{"n_layer": 9, "n_head": 10, "head_dim": 32, "vocab_size": 32000, "norm_eps": 1e-05, "positions": "rope", "init_std_qkv": 0.0748, "init_std_up": 0.0748, "lr": 0.00157, "weight_decay": 0.06, "lr_head": 0.0124, "decay_fraction": 0.731, "doc_mask": true, "train_tokens": 588500000, "steps": 12366}
Each number is 128 + 24 x the weight over the matrix's rms, rounded and kept within 0 to 255. Layers, rows and columns count from 0. Numbers have three digits each.

# up: layer 3 MLP up, 1280x320, rms 0.0992, rows 802-883, columns 80-159
# down: layer 3 MLP down (transposed), 1280x320, rms 0.0919, rows 802-882, columns 80-159
up802:134129108114054169114153145195128176106128148121123117096100139122119140113151159098120120092120134178094157071134156124149122099110148104133137124129131143159136119112184109149137120137094133164136120070134108156103121132085112163145132125
down802:122123114117095163133150136137161111130097152206187080064104068115132143130135143144146144131136078078135095164120093142140131141107142142128105134151093142120122150153128164147125106107134172104097100121138145141138138108137116133124122137
up803:117124124145109118103146145124112120160156125157131121171125137100134134142131147173134162140149153153153122157086144152086137138126142141139092089119140099125155118171136115089127144113157128124115175090148097142115088114114134123114160146
down803:084105086136090124144100111119137122125147135128119115111152102123142141159146128121159108090103158125120112143137146074147128140120143117104104089108142069105121102175119107125150112114130136087135115119139089123126113123100100188103112178
up804:105144107117118146114116145141113138102159138134132120107124093097154109102145145118120099130164150167129160087153139100099119105106141142117114124106131096161142102163110121107126138132085111126164129107134137169131142123166142130148159124
down804:140111076132099126144163101107141109157129120107113153147154105122081144144174166149122156112129116137116123158095157107124126134137111144164165167124130147072156127111137105147138157137159161144146119115150156117104103140148152124137101135
up805:152109137166063119103125108164134128136094143200158132116150121125082159168141113114105166155151111171129135093162104114145137117125121145134129115155131084139097146135130166129192128151101104135185147073112140126127135113098113141077097120
down805:155137069133110131114091137127154175118157145140102145215172131154151128118158187154115175108153154160154132150091132100154182114160110129123169140161085114076139075174094145164164136111091177061144131136125110132130108148132160117057119147
up806:099146099131115133140154147112124123154134191119102090099105116120082138155114148172151143104138099148090101131119130170109129134070144130167128118131131143152096117148156161134153148112104092146150108141127136127147129119126124146139127119
down806:111102078124130163103122083180120147092130149123088130120112113100120094106138112139119154146149113160148097157131129144147141106130151138119116131108102103113121139134130128122150105164147136145141126156135141119140146099113142122129139121
up807:108134094136121189093167162187183152177112148167155097137095120089131136133133152137137093158168151175163130146103077137119098105127102156128128122151120117153134124162146139108147144120134103160142115135151151108132107132127120117114128115
down807:112087107108154113133122099141119163114142116102085151104132148120162115168153125167134152135122135135102135087134134119133084133161134121127108136115092092131129074121117136111111160144149153100112093122131165151116140102157083126126130114
up808:141161110124111116150113120125101113095126132125163142127145133153160129148135126137156120136130128131131156088156146138103136105137147142109090120096140128126139095141106138157151153093122128119145126102141090107131122118130162126152135132
down808:100129115068109088076140143116115162134095141157122124114127104135126140135168123127126135117115132138141105102132088161136157121130127133096130148129122113112144145145120072146126127148119084135148112125135149097089119158130125128121103090
up809:111126143142123071103087148107105103118142117161118072064132144110119106094145120133176109087182115166135179143085152074123148117120156092147157093126140144148122123137116104160167167101123163086171101126140120120081133146155123113114111096
down809:090096107122113088165135141144116150138146156110067136119102168111077093144134147150140137124091125120148105154088131124128096153146184074114119123076133170127155141148074099149117120111192154103142139111122111147125099111100150152154106092
up810:089201145119137175101127130132174132090172113162131155144170102072106116106118112169139146094143147157143142124110128131099097116124105112151148146126142124150114083123162145122167169146126129154156118099133144174128136062120108135087089095
down810:105122136141135111163185135102157175163121143127120149105146132095115169137120178150116123164128103163158078143136146128138147120118122127136113107067131115100144081125129114093178166133106134082102096183092150112146107147157121116179123137
up811:166115166145121153118152109113110138151150120168110129114137112121180132136119120135131108112135140130117177109127127116106153098140136146109113127095160137126128129103119150107127111130110121129115134148162107161114098129127164125126130150
down811:130091133118138142104090144116157132144112120122136095138147100123098108116114144116132128134147110158116119102134114113110143131135113135126125112126096143111130141145116119140126100128164102111171101091123127118120099165101142128103109071
up812:130124094100085132146112116106129073127166129120120178152106090123136120124146141160148165090140137124140162155123135144074133094140113104157125080094167126151117175133158092122167150135164146188089110109126151140132154118141128179098132135
down812:094109076102091174155149129146163130134103154130099145142126121111092093104129154098132187140122113131103118167064135110100119121098145114122113157133127114114094098132169134114130171113155097140113110095137140085138085126100096128119136110
up813:131110128114090134140124099151158104119144212131163139126094122071166154144121117115120092123112119152107123112147119164183148118146127107087110135099099079136164128131147156124149099123157070161113136144142172133151127154099112094131120101
down813:116119162146122107114135091153140111125130126069139138142141117155110128151114113101102134108058102141136120131109113128186120144113123097134157083107086163083108159134132192134126073127156131131098135167129193189092160118148138108131108130
up814:120119100130099148139152102141132139138108123137137137108140117127140131139105104091157125098112163134124102105123136094107168131118120105145104190105135124117118123099128101167177124166118109184165090119110122150156153086167124155110072083
down814:161143118121157124121127130092121149130164167131138131131151120129081072094112147130118119132071117105097176135098081158143142143197135095112125125088119117118145116157128160084104132126130124090142127118139144150116180180069121111158124155
up815:103130117170124146093125109144114144105111126106139108154128140100148112123147142142131117124083107149095113159117146080147129115168121131142119150132136106143125111112184123091105165108148128094137112125106124155124137120128124136122129137
down815:113123115083113111140120143115152151145104144118102145136162048134108120094152141134114099124110138111146122075142137126136130115124149122108109138156110148149139152169113135171143126133142096102145094097145144102155124139124127125087131088
up816:132143128152112125161156122150151138111120164110169117105156147161149154149128146152153123139130142112133177134117122102115126131106111115120155113130158111102114129160103113116174096114141152127125089130134119163140110099153132153116100145
down816:146132150132172137181112105145142175138095107119141107113117156158089125145128144150128113162117150137129152123106150108110153150114076146097160107108114117122136123159091131113136104141109165169127165168122118125144129134162100157090136163
up817:120131158145115110115107066120128149156157159166171139126118089126151082142125138131098173127095129114101142103141125113107139143136102118148110138105140088133118136151145137116127092128150146124133145096173177162172126153143149131128144115
down817:065127124144131091143116121134143144100102104076131086110133108096110129116122127165156084138158116149109126145118137123149136108131191117115148163143146132087113141113125066180102172120141138141112092082122123115095147109121110140110119090
up818:119113114120104120149125169157145126118121120158087137108130107096116107121147118161130183121169073142125138174147109130139150132129102083108111079093119101101115127167143133159141167142105173154156087109189101149123097134083118088104108087
down818:136114138130144114127150134120114147108128127136127121104131141118134115136143109129101136119171160161102158131142146109107146135067160111104113112099112169142128114142130158137135118135158094125109119098087132084124149114152107145143104118
up819:145115096122092100134141092145127096120119182163166185161173125099102122126112152149134150138151122134134154155138143108134130103135104178119110095132127111146117129152168094133107106134117121154153173108181138122168113084131128170104136134
down819:164109115129159131148096122128088100143123119156119111122150099119124128172121122129123134117118129160114153115135094147139125110146163110110166106108134102115141156125127118115082110147144135108161131140118129136123126157146109104134152101
up820:146143132125128126132135121121132092121144132142132134124166097136124112108127108145144117151113121115086111152124176093137114112119135143112105158116113095165133110092100156114128161109159159115138099117143135135131120160139109151118145160
down820:142117120108118113105142163130118124139116101160114126108106132148119136130122120119143092166101150167138080121105116119088127144118156132146089176159152130142142119140121129156104131123163125157126100123113092144137092109163160165089107126
up821:159124161108114181152145143117148144085111172177143150160114104100117124140145138084115132142117210195169136114149100122157114128129122092167127124121109043136119125147151138117123144138131119163133157083143149157125102158146159131100125150
down821:114150105131153089136126093131147131133142128124114102093147104088144146094095168140131103094116083148104077156151126160102137077127122133094123089049103175163125160137128112102110134117125110099145154125166116156137146081120087097157083120
up822:105108137112125140113105096149133113109113119148170138114142112075100155149134151184127088090150137124089113119124133072118144175064139082143119167156143149122155118147125113099115141108164112150155129102089112154160108125134103170072164100
down822:123119142161107131131151139107147135122135129148121117135116078157060110107171114136099093085147118130108135168170136131128126115161100153155172118128178148079115123114159113137157157115120130109136151130117106112068162104138121120125123152
up823:195151110120093138084157156146166117134112159120096140127134130138149127127153182196143154146156117133142164122161091163071125117133085082155132121117130111130143136197118094127151160117090107147181171094133140130105130081083121163072168114
down823:181123094103108093161146122131149146171112129057155086120147135140124158120094138127156127144079117148102103154167076138120131111125069115143166162158140144109091131174108092097114125119097090105117135123137158142126121108090082127139127163
up824:135140118139103091134103109128117099120132133104170131142140126121097148109134136132139123089117165150099128125113128121097121147135133149070137180156131149141123147111139139145117133132085115144138150116149130131159130123133130102133144139
down824:114103087113101109118154150134158092104115102135120100159136123123113109119137128144158142130121138131134085135124097110132137118101134114114098135106123131086121159149127130173120109142168120118147102181107118115121089140100140130106125115
up825:150152132103101156092070085157171118106128137150095115163156099130119093111147122155131145131109108164131073106130156126069188075102129139108119171139100098182161173118094110147096112088169092184141127106137177120112139090101128102083121152
down825:091184088112099108120134116165134114119126154077111104164142097125149121156129134131110163099137091108098109145145116149142095140174137133146136135146167124106124105151128156159164155148103112172198095151148167138135145117101164122124124099
up826:142151117171111116107117145122131103110198148146140140111176111107110112122161153118174147128170141160108161154147136144121083111174093117131132132115156094151149120099107139085076142145094117130148121120173160150119187121154130097118136140
down826:157133135155146134093137097156111135131152161150107145139108117123103131116166144189106174114116101185127100154117107151138119133163130106111164147129125104151153148129111102117119157080093163136146141172112145197153144129150123134096167137
up827:127116128097109114130103139108108091116144162098104119104147120152131134174150127091101092146132163141105114087149109065116101143150172108124112130160176065098163121085143147186161115116071081067154157127133129128143135145116101099104115146
down827:135165160136111116137145125149138127124141108116134118121077118157165145133123123139091141158128135172126163146134160106108105107159124146120127143130136121161167148058082100143151123154108130125128129140151110083192132168130095119166074097
up828:163098116102120113107121110121108108113098120140161127108111125100122118087151115138116122155114128141115117108123154128139183141122110123159125154136094120134131131144153084153144162126150153161150126099131143099162141149149122102091153147
down828:135074162130124108106106131124124110141096148134168077142141104090120142130122145117131135109123155121149146122122122131089162118111135169116114149136156122117164111172110104143124111121153126134135143127108133145133128099144111123133151096
up829:098129130143128145117132127085125115121121158114136137141134112103129141127147189091124093144126125087093127124084140146132110097096130121105128143102124109140139132113153116114138127147106128151142113105150117145171180093115093154120109132
down829:105100094136129126109121123109119133132123116113147151134126150129140156114125161157138125096125147126098114150108109143137083093141142157110142144132142113106152121124138091113099136135098134128118171107098127109112135114092081123132088151
up830:162120093135138141122156098119129120080160124170174122143111089114110169153140119129160129133134120128114102145126094057093142115130114097137092136137142120118119122090143115136103170132133083156163133102098139147149121165134126144104073150
down830:094117117059077141086136142126149127122116145116108128105164093149109120127140141139135100106105120127147148104129148134110156125140140144110111130142113138122140148188124089145094116157142096132153095105167117130095095150112173141121110069
up831:120137131169134140140132113129105112148142155128133131137102116121152123136153133145166129143111142159127169148134174152137105109095131094111166172109096077115122111137144093138149116144130108148112127121113123129121175124115134150117093092
down831:097138132145170090133184088155115165164085150136131083138104135159114164155122138138083144111142135158151090153137175128137123087124148132114105127146103098125082168104111138134080099163108131112141166126186113143119140078112064141115145133
up832:122108094112140163162127140156166144068128102097158155101131151147163157149173160147125148129127177114122088123145110104115094132106139110080098132092109096146151142132120151147140102161103126144153093123113105206178163122125150093101109114
down832:120142101133135103145136156182136190093104130142110110113127145158158142144145159118098109107132160109131110113132108097119148136098181131098140134134097138173120141128147146126148180136131140078112155109127107127163122110114167087130129096
up833:115086135152154160144143154116119155127127161147137153118122138125099111152137121175124132139136130162122109155111149122097133116137118076109109181139147144136186132093113159113117106113160127138115129144129098119116136122103150165121174123
down833:131122137104156096155101129075141108157129113123152133100137129156150141090143107111085097089109085137127158144141120162134106173138144156147106114141119126074119048108090166130105138096090126121087173159090128169092111133135128137107100136
up834:108130139105091158120122108135107109145142166116086122102128148126120111151144132089110161144127126125103155101107126128155104130111125163127116102143100132108161099165132152093161090105131123105127121181129130179143137142143123142091112160
down834:132126171097113153105130114120080118126115113094174125120133083062106145100128112086086129135061164136157143131117151112137123098127157131109132130154151128102107144134107147134141106123123111155135112148116122110110126150121128131151130121
up835:117108115138133118102120160128141101115157105095137139129113106107175183103163144140138138146116124187098137126170162120109157137106095100101137143085098125127154132170131110153136125165123114126168157103132131142127156148149110088068144134
down835:147098143141105128136125167109081127142167124113122107129174117142122124097158159098148146104153111103116126130092081148146196135073140078094087145130120120127139131120093150148120110130111088158132145116106117165153169123127141196126136078
up836:089129126118120125104116110096118134159144111111152102133121122093149189124138156118124089118123138146139138158123158144104096134136105110115070139112100083123155109146124113153166132126099140129166121167156125119142149117157169142139124113
down836:135140129138098114080160137158170120110065108134152110108130147121098117157151131125147129131147098101111126133172116137105154102133116108151160136141135141124115142098128142113122137104162098141098109089130139114080143158119146134082141120
up837:132142122105110118127114112079179123152113172141113179132120141123195130119161132152124143130136131112124146149092075142144130139108136102138100103128090121182158170095116123124098131113166144124141145134141126155087120138113101144155155140
down837:128127125141130087171143129119144161118112154119111115189144128098127141119157146137123139133113141169121102137128113073088138158146100143153092162176095175141160090154118171132157112138139152131124102114181134147139088137106148088129103112
up838:149121120149159162087112155092164109124149121160127153130123096155132094082120182150134127099151128160134189119178134109134130139155130112145121163152167117143135165145156097149122122154120101102118111098138141176124128120118157119101115117
down838:142158126149186086124167105103121125133147168113109169118125089120120135164144136141151118079108129158132126118155126106167093137104156096138158163103125122136123138136154118165131070116177138139121143133121119159112107087135162096103102120
up839:128138108128124156094130134103107096137163121161140146183123151111122169114085137149165160117098132113092128161125141117106171068136156126109138146115089116137158138113141123136148097121129152142134154108122162118113129143132131130088103113
down839:123144112134122108113149139129140132103132106122112149115107126140155118127113186161122100143116149146142122103137140114156078171114103151121102133124111118135135142142155113176109132145152124128143156097112108096122116114120164149131104087
up840:122117118132128105115104092120118119156122127132159181120151120082142142091134174149135105109128123155123096123122130116128115061124125119161085119115104156153110185086196121145081154105158149133109114122120148120127140122115159123120109135
down840:065118127048111099135125150106166123142127125107147130115132089148115114131159099125158156150123118156142136145090105102122151155111138138118120142138087156139170139131110095170124110180170124158151079095150113109129110144146140116107106062
up841:142106131120154163138128189137132116114159127110136101046149083146170172130117124162140110145074127141114150092168144093113117119104151120115121105117144099116135122093135125113112157152081088109132148088178104106134144134160070144062119099
down841:105106151166151110154170169135143116070124142095156105126167160098119155144178106144142163171123134131133138119165093106110125130145123138120133122099141150086127134152114151138097161147100140107101131135167156158118151121094147138163091155
up842:130106096118079117127103110121188124142206117147083155158177077126089095097110184111135150136156122189118140116150090132127134165138163141133088150128190129115138133147198078113137116117114099124121155142167143178153098121115090094127103059
down842:098100132120122132155122161059133116132089178130115128119065160134087137168169172167133116141149115157100133131168122142156147120118124114146165184117175153130113074139185112162177137106182112125133107157139157143152107107117154140060107153
up843:120156078137071132080117118151138107126124170177130122107156125069112080066129088107117101134175111173129129133136124122126108140106110141118112113138147132084105109136147151141120144158119151129116139120161166130137113107124091151116138091
down843:086102111105166138078101152114118102118119182148122139113128109094133128146112143106162134122120080087146137150131080125109136135130135129088169128106187139132146099136135142109076141104128079116096132117123149133105131145127086161143107166
up844:123114163111112169134126096121138144117122108139121130152149121142136150132136129168158112100113126112119122104165142079163176140186111143101146158135106122124104133104130089135100135110119131127104117067154103139140135147122099150116154123
down844:090159071149123122080131182117127138131115136109141107121101119099146118123130146090133121098139134120113137107157130116104136106124135098114102127129101126125159149166141148145137129136145104135137132104145124140139119136140149116119120070
up845:108119119121119137142126138138131101138137169107088117127137138127097149105098110149110111108123176101139156139151117101114143146125104131114131105173122123157096119110134084128141128120138117130139113094124119115129153110112138133134119133
down845:107111097155133134131144120149164120135148116122122126139145138105101083112132145118123128121108124095117102134127145098103119133120121141152111106122147140127121127131167072116125126090158140153122143133119111123143118145113110134130123136
up846:112123100129130155153128152120118105115092161146125118125105122118196106127116133104120110139135140119117175167106147075149151122069117127094123136134149116157149152113134128141110112156159109121179091120195111108158133109084135167113093118
down846:060161104113175144142164130123124099085080148131101181113113145103119130138126134125105151157163148130144113145121132102130110137111151150095142149120138130136123144119160085111094131097123091143140130128153164124097089107182119142143145162
up847:103098162123089172164130158154132066131148108158127117107120111151137128124137132137127130160132134139128137130123089156096133143162127097170094143120111091143124133193113143128109108137125157140178112164174146085131133089075135153114150130
down847:102126112105137139129110132138121142126106113121172126122148106150142125157100090165127087130146143137098145103122100112107139156133111119105108147132161097135157135137113143111121126176146138083156122139150122102146121177113122166105110083
up848:096097101129091158126107097125139108141155125147115141099104126134109094114124148158127115139115085149096176147130141113161155146147149123093105171085090135085133173129212091123158101095120096114108147113159078139115129145116157148158113131
down848:121094088152122122101123158130165092148112130118135114141111123130139098131074138105118110149148099125124104134112132144106154130134158128144063131141125146152113183181156153171117101149125103126163189079141148102140149102126158163150155127
up849:129117113145113193117114145114156100116164129148120133140146112133121127136140126165167153124137131133128145130123160110078101075105129097128145125136158108131120145080159151144185087111064155138106102122153087152110121121122112121151110118
down849:154078091132154123151145102146151129156103141104129111115126130160141123121134091109148110139114160124151135126097112105099153120100142134107127086091160123092189192159140099130128103158132106135116107131149101099105124123095105092169152150
up850:131128146120133152095136130111091129131133123154098118157111097172152171151150111095103139132119122153093193134069102140127119127063129105130131145132137100156158165138140121106130097144141124143136148153140133154150075111113132147165142153
down850:080122120129089097126099141167141113084119101161117114100112124124090116122115130098150102154147140171088127115130135145155094088104139171123085124136151133085140116148109144147086132146152135117136114129131133132129117095149132134090116113
up851:111144114130101145114142102139109102170134153092131122134122142127120168138115131105076078141120099109144139096131125131144108136124133104119136156141090157147122188139105117101139110108146128119117146108111121194116145116138143094127128125
down851:124151161144112120110137084137147162127154147124151095117109138140135156142132173181131133133100113143107137150092126134129122127142094109106139132109094146122134141107138133128115163151130140129115146122100142126118110143108164135121121120
up852:133138142090118161119157102153110092112159103129165151151137142104145128086131153152148117149134151158098123123113135115153114129108147169142129171141097093086123122119134142142088129128111138155130141084170143086147116141125134104158120127
down852:106093141139081140134145126062096129112138117129102145149149144156121144132091101129101125131135128137152121137109116117155157156101176140109130167134179147129166117121136105137153125132118153090150162143133138122157094091114142157107102085
up853:150125123133102123124142142104118150095153132113109104094114129115144136157155126141177128084125125145123164141126110109109117120117096145113082131138125119093098133121121133108177109163129142122151116127123095117136178145111127109111090121
down853:122140139111154125106147088143126113104141136136171140059103127160129131132098074151120129110121131127111129150109106097165141119120108126124111113128125126134084108146150134097118144141139141122150124155111144131136123104099148136119151147
up854:075088080131124155126085132113137131094131128150124165077122123134125140098154133147110112147156126125116203135113127137126154145172167103135124099167117128135129142110120111131186101144145117164175085146145120096113132129123160155096064111
down854:110127125131118112155120147190122177102128120138146112119117171163108119140124143119131168156111107131055151167132123140133094095105165119124117119134125156136144100134121116080150078103137121169116131169099095174143078087103123134099125099
up855:109133120088140151129111153145124105135168116164126111124122107134109100138131136103135143097136076159174143166150086128104119155147122097098140099147127099124133146182148137116153155124150137136167147141120105103113150081119152144106104142
down855:174131105111143141121155126105118101146113113163147108141135139132139090084122152132093150124074135120088122124137119156163135124080098132148153108155160100128117121140167162115145122114133129101132113119151164132092159128132111134126122119
up856:103152155146098120095146134121136112081110104170141151123082127151112123133103159111125091120149117127086111116130143107119109104169100128139142142111124147170078101126137074116093136148130120178133097065167127145137105136109108143130112125
down856:107117128130131139117109146143119162115119105101140069138079153156130102125102154090095121133133097092164144090142120144148090106125137090178201173101162113156098152149148109164093086105090141142135128139079110150109126153158082131139159130
up857:124125115090098132123177142111111082086124112142155141149153143148155122134134130121146139127155125117100118111121153110118141147102178087115158154175144086157133126108124131132141097092137168091131168061162118128137117159105124101152163076
down857:130116086117122157129126135128118103108123153164119118099161104138131134118147129100146155136133145117123156137087111128123151114126117171137137098121173140115207104111137159099157118133130136145136149154132107116185130119099179126162157115
up858:146150135158121121133121109138159090173136118136097121127100103164153172106131104110133108089139134142126103102144115124095121139103143127129134125177144122131137150164137119120138106118115114143138155111148135110114155084149136128132145102
down858:109106119085085116121148135122111145110136136134136138092142069136096116110131144135115114145087136113136108113114111122131172102117082138087114112148116141138142150144119088167152125167140107148172110124131120128137119126127147117101113078
up859:078118152136099089127115134164144110154156108126151102089128123104122154127128178128120160132161131162141194153127153100156116124103062080091123154120120118144133125116140123128114131134138116143164047121128117142119112144112146137117140102
down859:158139139099109070167150117148123091158125087096104127088129123157096197159130134131123106164134063128082160103103111150123143153150091125163173112126139132128150103125118166108125128139108183156166142079118143100098103131131125123133144137
up860:128133136116098171122171125096158118132095139125120165062092102117109125162130147077139118124168118119104123088130122105127119144139165081104143144103142117122177146111135115108122109140109092201143076105140151112122130122125112161125107139
down860:128160124119149088107178100174119151090124127117123109100108123100156177162115184094142100154108140109124127159114109134104094122119099118139163131167121113096133150123107071151165154093154111130116152124126117161143159114113155133119122110
up861:132103065087143087146120127132109066092127092126125147122086120091086096134107111141150156161153111194113136154115142094128129128113175108180121097131108153179109116155154164075126134081109115157192169099140094133147132111122142099151116138
down861:121138143082134132115123074134128119137100148152156136122147118132136119097129106144202118161150191112193152122075126073093148155132129156133126103142135122113133100098146110087135135103130131135103113125151127144111115151202134122119134138
up862:151148149097060115104109171122137114137117141092188080078140159127146137113133114123143124149155155153095142102165102170085155177136165116103131145117141174134128157110138169127159147121147144108161160103129097195088096135113124153117162110
down862:126152143115114090174112159105122142108134119144159169161123076138166129129159128185129137078140114159093158107142140159137175131138159096088117138106132128151156108130104122117146132120151142108113181095137162152143175121113157141141143117
up863:176123131139116163116138121134142143138137130169120134124100126140139185132122119148169109152107123154130155140139122094115099109104132137097123142107166133129137119147142101135105109135085128121119165101129086109108149109143105128134135117
down863:148109125098135099131107173124111102137096115122128126117144088125117134112126105088126144120132115131134114091119119123127137139142132143113077117132106127123137144134103110162120140146135115112138114086150132121116092143129143152117108104
up864:111111143143111132086142128169136134130110166100105154145141109108139158144103138117118098136157171198118148138162108138104110128080100148130150166175144139165133097117130063103105084149084117146159145081140121124119129137097123132156122123
down864:119169138146112117181124154145094119098133127121128177099143117171159132176115099144107188130176112143104112130079110117124087115133158152151127102130144190090122112121116119131123133150144115135129157129147117129172141164088114122130146159
up865:121098117150136147135094127129159133145100182166135146096124145136147105150107123127126140110143144172162122128119117123098099073086113128122102131116096085122146149147144146107103131139138114162197097088150165147066139132125166167158132113
down865:103118124141128132121169129131132086112142105109155148172158137125057133127140141151129137151108144127063126134124137105133134113151146153115149144136129132110144150156130135144141116173149123187151123092153130099090110101161142091141124073
up866:131175115125114164115129109150164126098113138155075126142127128149180130158147141139162149150148119144124114167149125159109112081132122169114110173102140090159150163093136104141113104085106120126137137108129135113120145100105104119109156101
down866:143122110158132122116138130115174162121108142125099131090127118136090169134107162085172107129151139151079137160113109130141133099148130115159143153111159119106155142112140117105182138116079144175135147091145112134109129095095122095101125136
up867:146132119149082125145135148128153148138132137170160128128141088145140127155133120108118094167146148146158093155170109126105143095122144163105089118102093158136105170145153120115149101131126105146114128101117131123127177094147097131120114114
down867:121141136124115114136121133121106114145140118111085131139114130141107133145108141128132079102144166141180142157176107119101144069113138136101105116131120117141153125147151129115151123147085140144114144133161193127115092102180152140145119134
up868:123132119109139141125114142132135150151111109114091133102134148124125164081109110137130126110128101141137118179108141161127112126172133140118110117139156121137154134135143136069110105093143134165120108127133094148118145079121121131126154124
down868:121128112106136104109123148126138118126128132104124123104154105137119119113127149106121123128128132152121124102112131133130147149134100105110086136135120126119128118140116101176109154146150092134138114104159130123121101126117094137095142089
up869:132089086118095140141118130152105117090113145135122114121128087154159138097103132153097110126176117137134173113162146140113154125123155173148156155114133112139127109121127163156121130154106084152172130147138106121107171140109136165104120134
down869:122141137116146138147104151165145100129114118150159125113115124117126158131114105130137127151122125150121140125080121083077080104116079129097097108154113117106084115151116134110112143111126150089115122090096158142105130150124132144118143103
up870:126148130145132151124129144165171116112128157153108138075126127157126072118147155156090115114107147180135132120149089145105149111130151140133114125104168122140109111109176170095111138128119110131131133114205110162122136125114135132125163131
down870:121126095125147143176131080157157148132093127114124125107151052118115106154124128104091136106105091161148134120099070134093110114114104116126130121120118151132116128138152160110098121134126126142144151150112121136151129143141129116113112157
up871:119148094149123118089132120150164101153162123123146152099167052154154141075119138142067160140088115160120185127130133104144100110074121120121132112103140078133094127103157173074128134128073092150124142091099101138135124096143125135148075097
down871:115137129131134074115178143130149155157130140137125107131128062146131153107141134144118145137122150158132141144102084115092162149139106120103094118143098120155161065133147122134123135129114113189170160116132159157180096172085163131124118159
up872:162150110133118154082105151118108120084118123109125116148142109143144141145125145100118121109124164134129142123149088083138132106095118112163116162155154156107145134145149128149135173149137117099105100159144125135160125108136131116153175126
down872:144152148129146144106105133097098096148134167087129111112112113126171146109155102156131143132136150102099137145091124109141110117123127116148119126143151124139140112151124151081151110123194125116155122120122141177168132078118127119111135122
up873:117148105128116112167147130137133100153151096168117089095097107136147154118135142114126100097138148114117117142149118137118095128122096131122095133127080148128162101107155098134118108156121107121176109122158135139155183125118115140109143077
down873:145131095147128113145156113140134143091120113104123169087081115088144147094118131105127099136109143142156113133091086150149193157104167138136141133099133116190138148123093133137138114144077135088099121124171082149100090136111117145148121105
up874:127116092134121098125134158171135110124142179132128149138156126140126116131110125107129112132142136103125126103176130088142152094093133155088107093143119120151109124112181124176102123139097131135130146122093108103182144086158084118088101132
down874:130074152139128119106128140140111108116143084141114112117174130130127146124154123171109133109079149092183138132128105090119179113116133139152116075097124148107086131157157134103105098138091140105115162129119092147161137126159098172110135120
up875:113132131174111136140125174102146125112144146138126085114125055189114125121112155165104132094139153094087134114145104132131126112115104125153139114153129119150093104105119144137117065164163103152158123073132135147092076118136111166105160126
down875:121149080091144120162125110074121156105141136122138141122150124119113160155093162123157106112121147151110117115120135066129117164136123153106132157078156103177175123137101060131147119190130105093157122129168176102121130140104157164105141170
up876:135112096124100148100127138162166118130084125142077110171099129135156118163103125153182114119180124162133162135136105135070157075121120092070153115145126126106181140153117157091116103082127170138143120110159124132123158114101123140130120149
down876:162130123113111122094078099087107130178129148113081143120180146115103150116146144145156143086109138151112144109112112143131113113121132125086152076169089090157129122134149201101162105099112136082177116112130154136107137153158124092152128115
up877:119139152105132164122122110137089135143129154149155111095129120099115170144165130132166155134137092105136178129108123085144143118068125126140144142114098104094106114102166164147148096131109123108123152131116152112112133109139132119119104174
down877:132115111099114145136182174176151149128127117102117111120145087115110103113149152148153148118144123128142100103103125096110170128107136141106110144133130120142140129156129111161094118143160102123152096085115120110145124162157147136093101096
up878:129124082121108111120132141113134104071100154151131114093163090065100106115156151109087148122130153121105162164141116095138130152110117073147169123119130155092106090148186094100123102085140155160156141133104157167140102138125106113111161147
down878:178118101129104126175136106132148132137098120131132132134135133109103121090109104127134120168121140113112156143130156116139150101135134102130119144111102149086138111129175113097122137154151115174156126140143131139122122119162112114130099146
up879:126153092123133127112128138097168098144154134148142109107164118110154139077129115122096132095149148108089141161129107091142135100153157126152125126142109110129119145107144120153120144114114159095157155099126124124185175132129118123138156145
down879:120123137069101112120122098158114133131108122149117158113133112114110125118143130128103119171107152161130106112122104127140158111103133187094117124158109121143133148175145089147115126177156086153156087111188127135141086102111111128121096086
up880:140128108122144133104117152077124118119114145146121117153165151151160172131115138129096145123132130143099128083113103109124115064122133100166132114118120130116146157113129154122123114129125141185152119135119143139167158194138123155163139123
down880:114122117103114124099119113143123152142128109155125120130160103129101135119141123116151131103086158121138124120137119111122140130117144108104107118132124119122125141127120115134112131158164090143169142100158147146127077142151137120116101106
up881:118115140140144137113158071171113162122139108093124143155098104111130132091139130137117152135117146179153141090138127116131093120122097141078129142152107102143131167163110153112118105148164164147168093133156125111104103143126093113101131143
down881:143142138115142120170168143127108115099158172122130149166066161097123070127124143130096189141155122157139116113122150113146096154080101166078087098106081162126118124113089117104131117103150168173090128137137185147107120143182144114101081161
up882:122084086156121092127116094135153112123142154123107175118141079131191171095121114148151122143153123136121123106139086133103115128093132084130139167105095103141153155144145165125153106143119103116137137178133125125114150127168146101122064154
down882:102104112107126137172136149163175170178116123167177141162115133151134185076137098132122161120102167138139135116120112125057141102107141111079111129122105130150109121124115145149177111129090139143098164099115169117151108154139117094131122138
up883:149119121132134112119134112132114110098113154093136117112126134125093130122125130107145115112174118107126155105155122113105148148140165117144137161139126127132185130099157135147176137173134138116123142159111066108165150137127133160133097118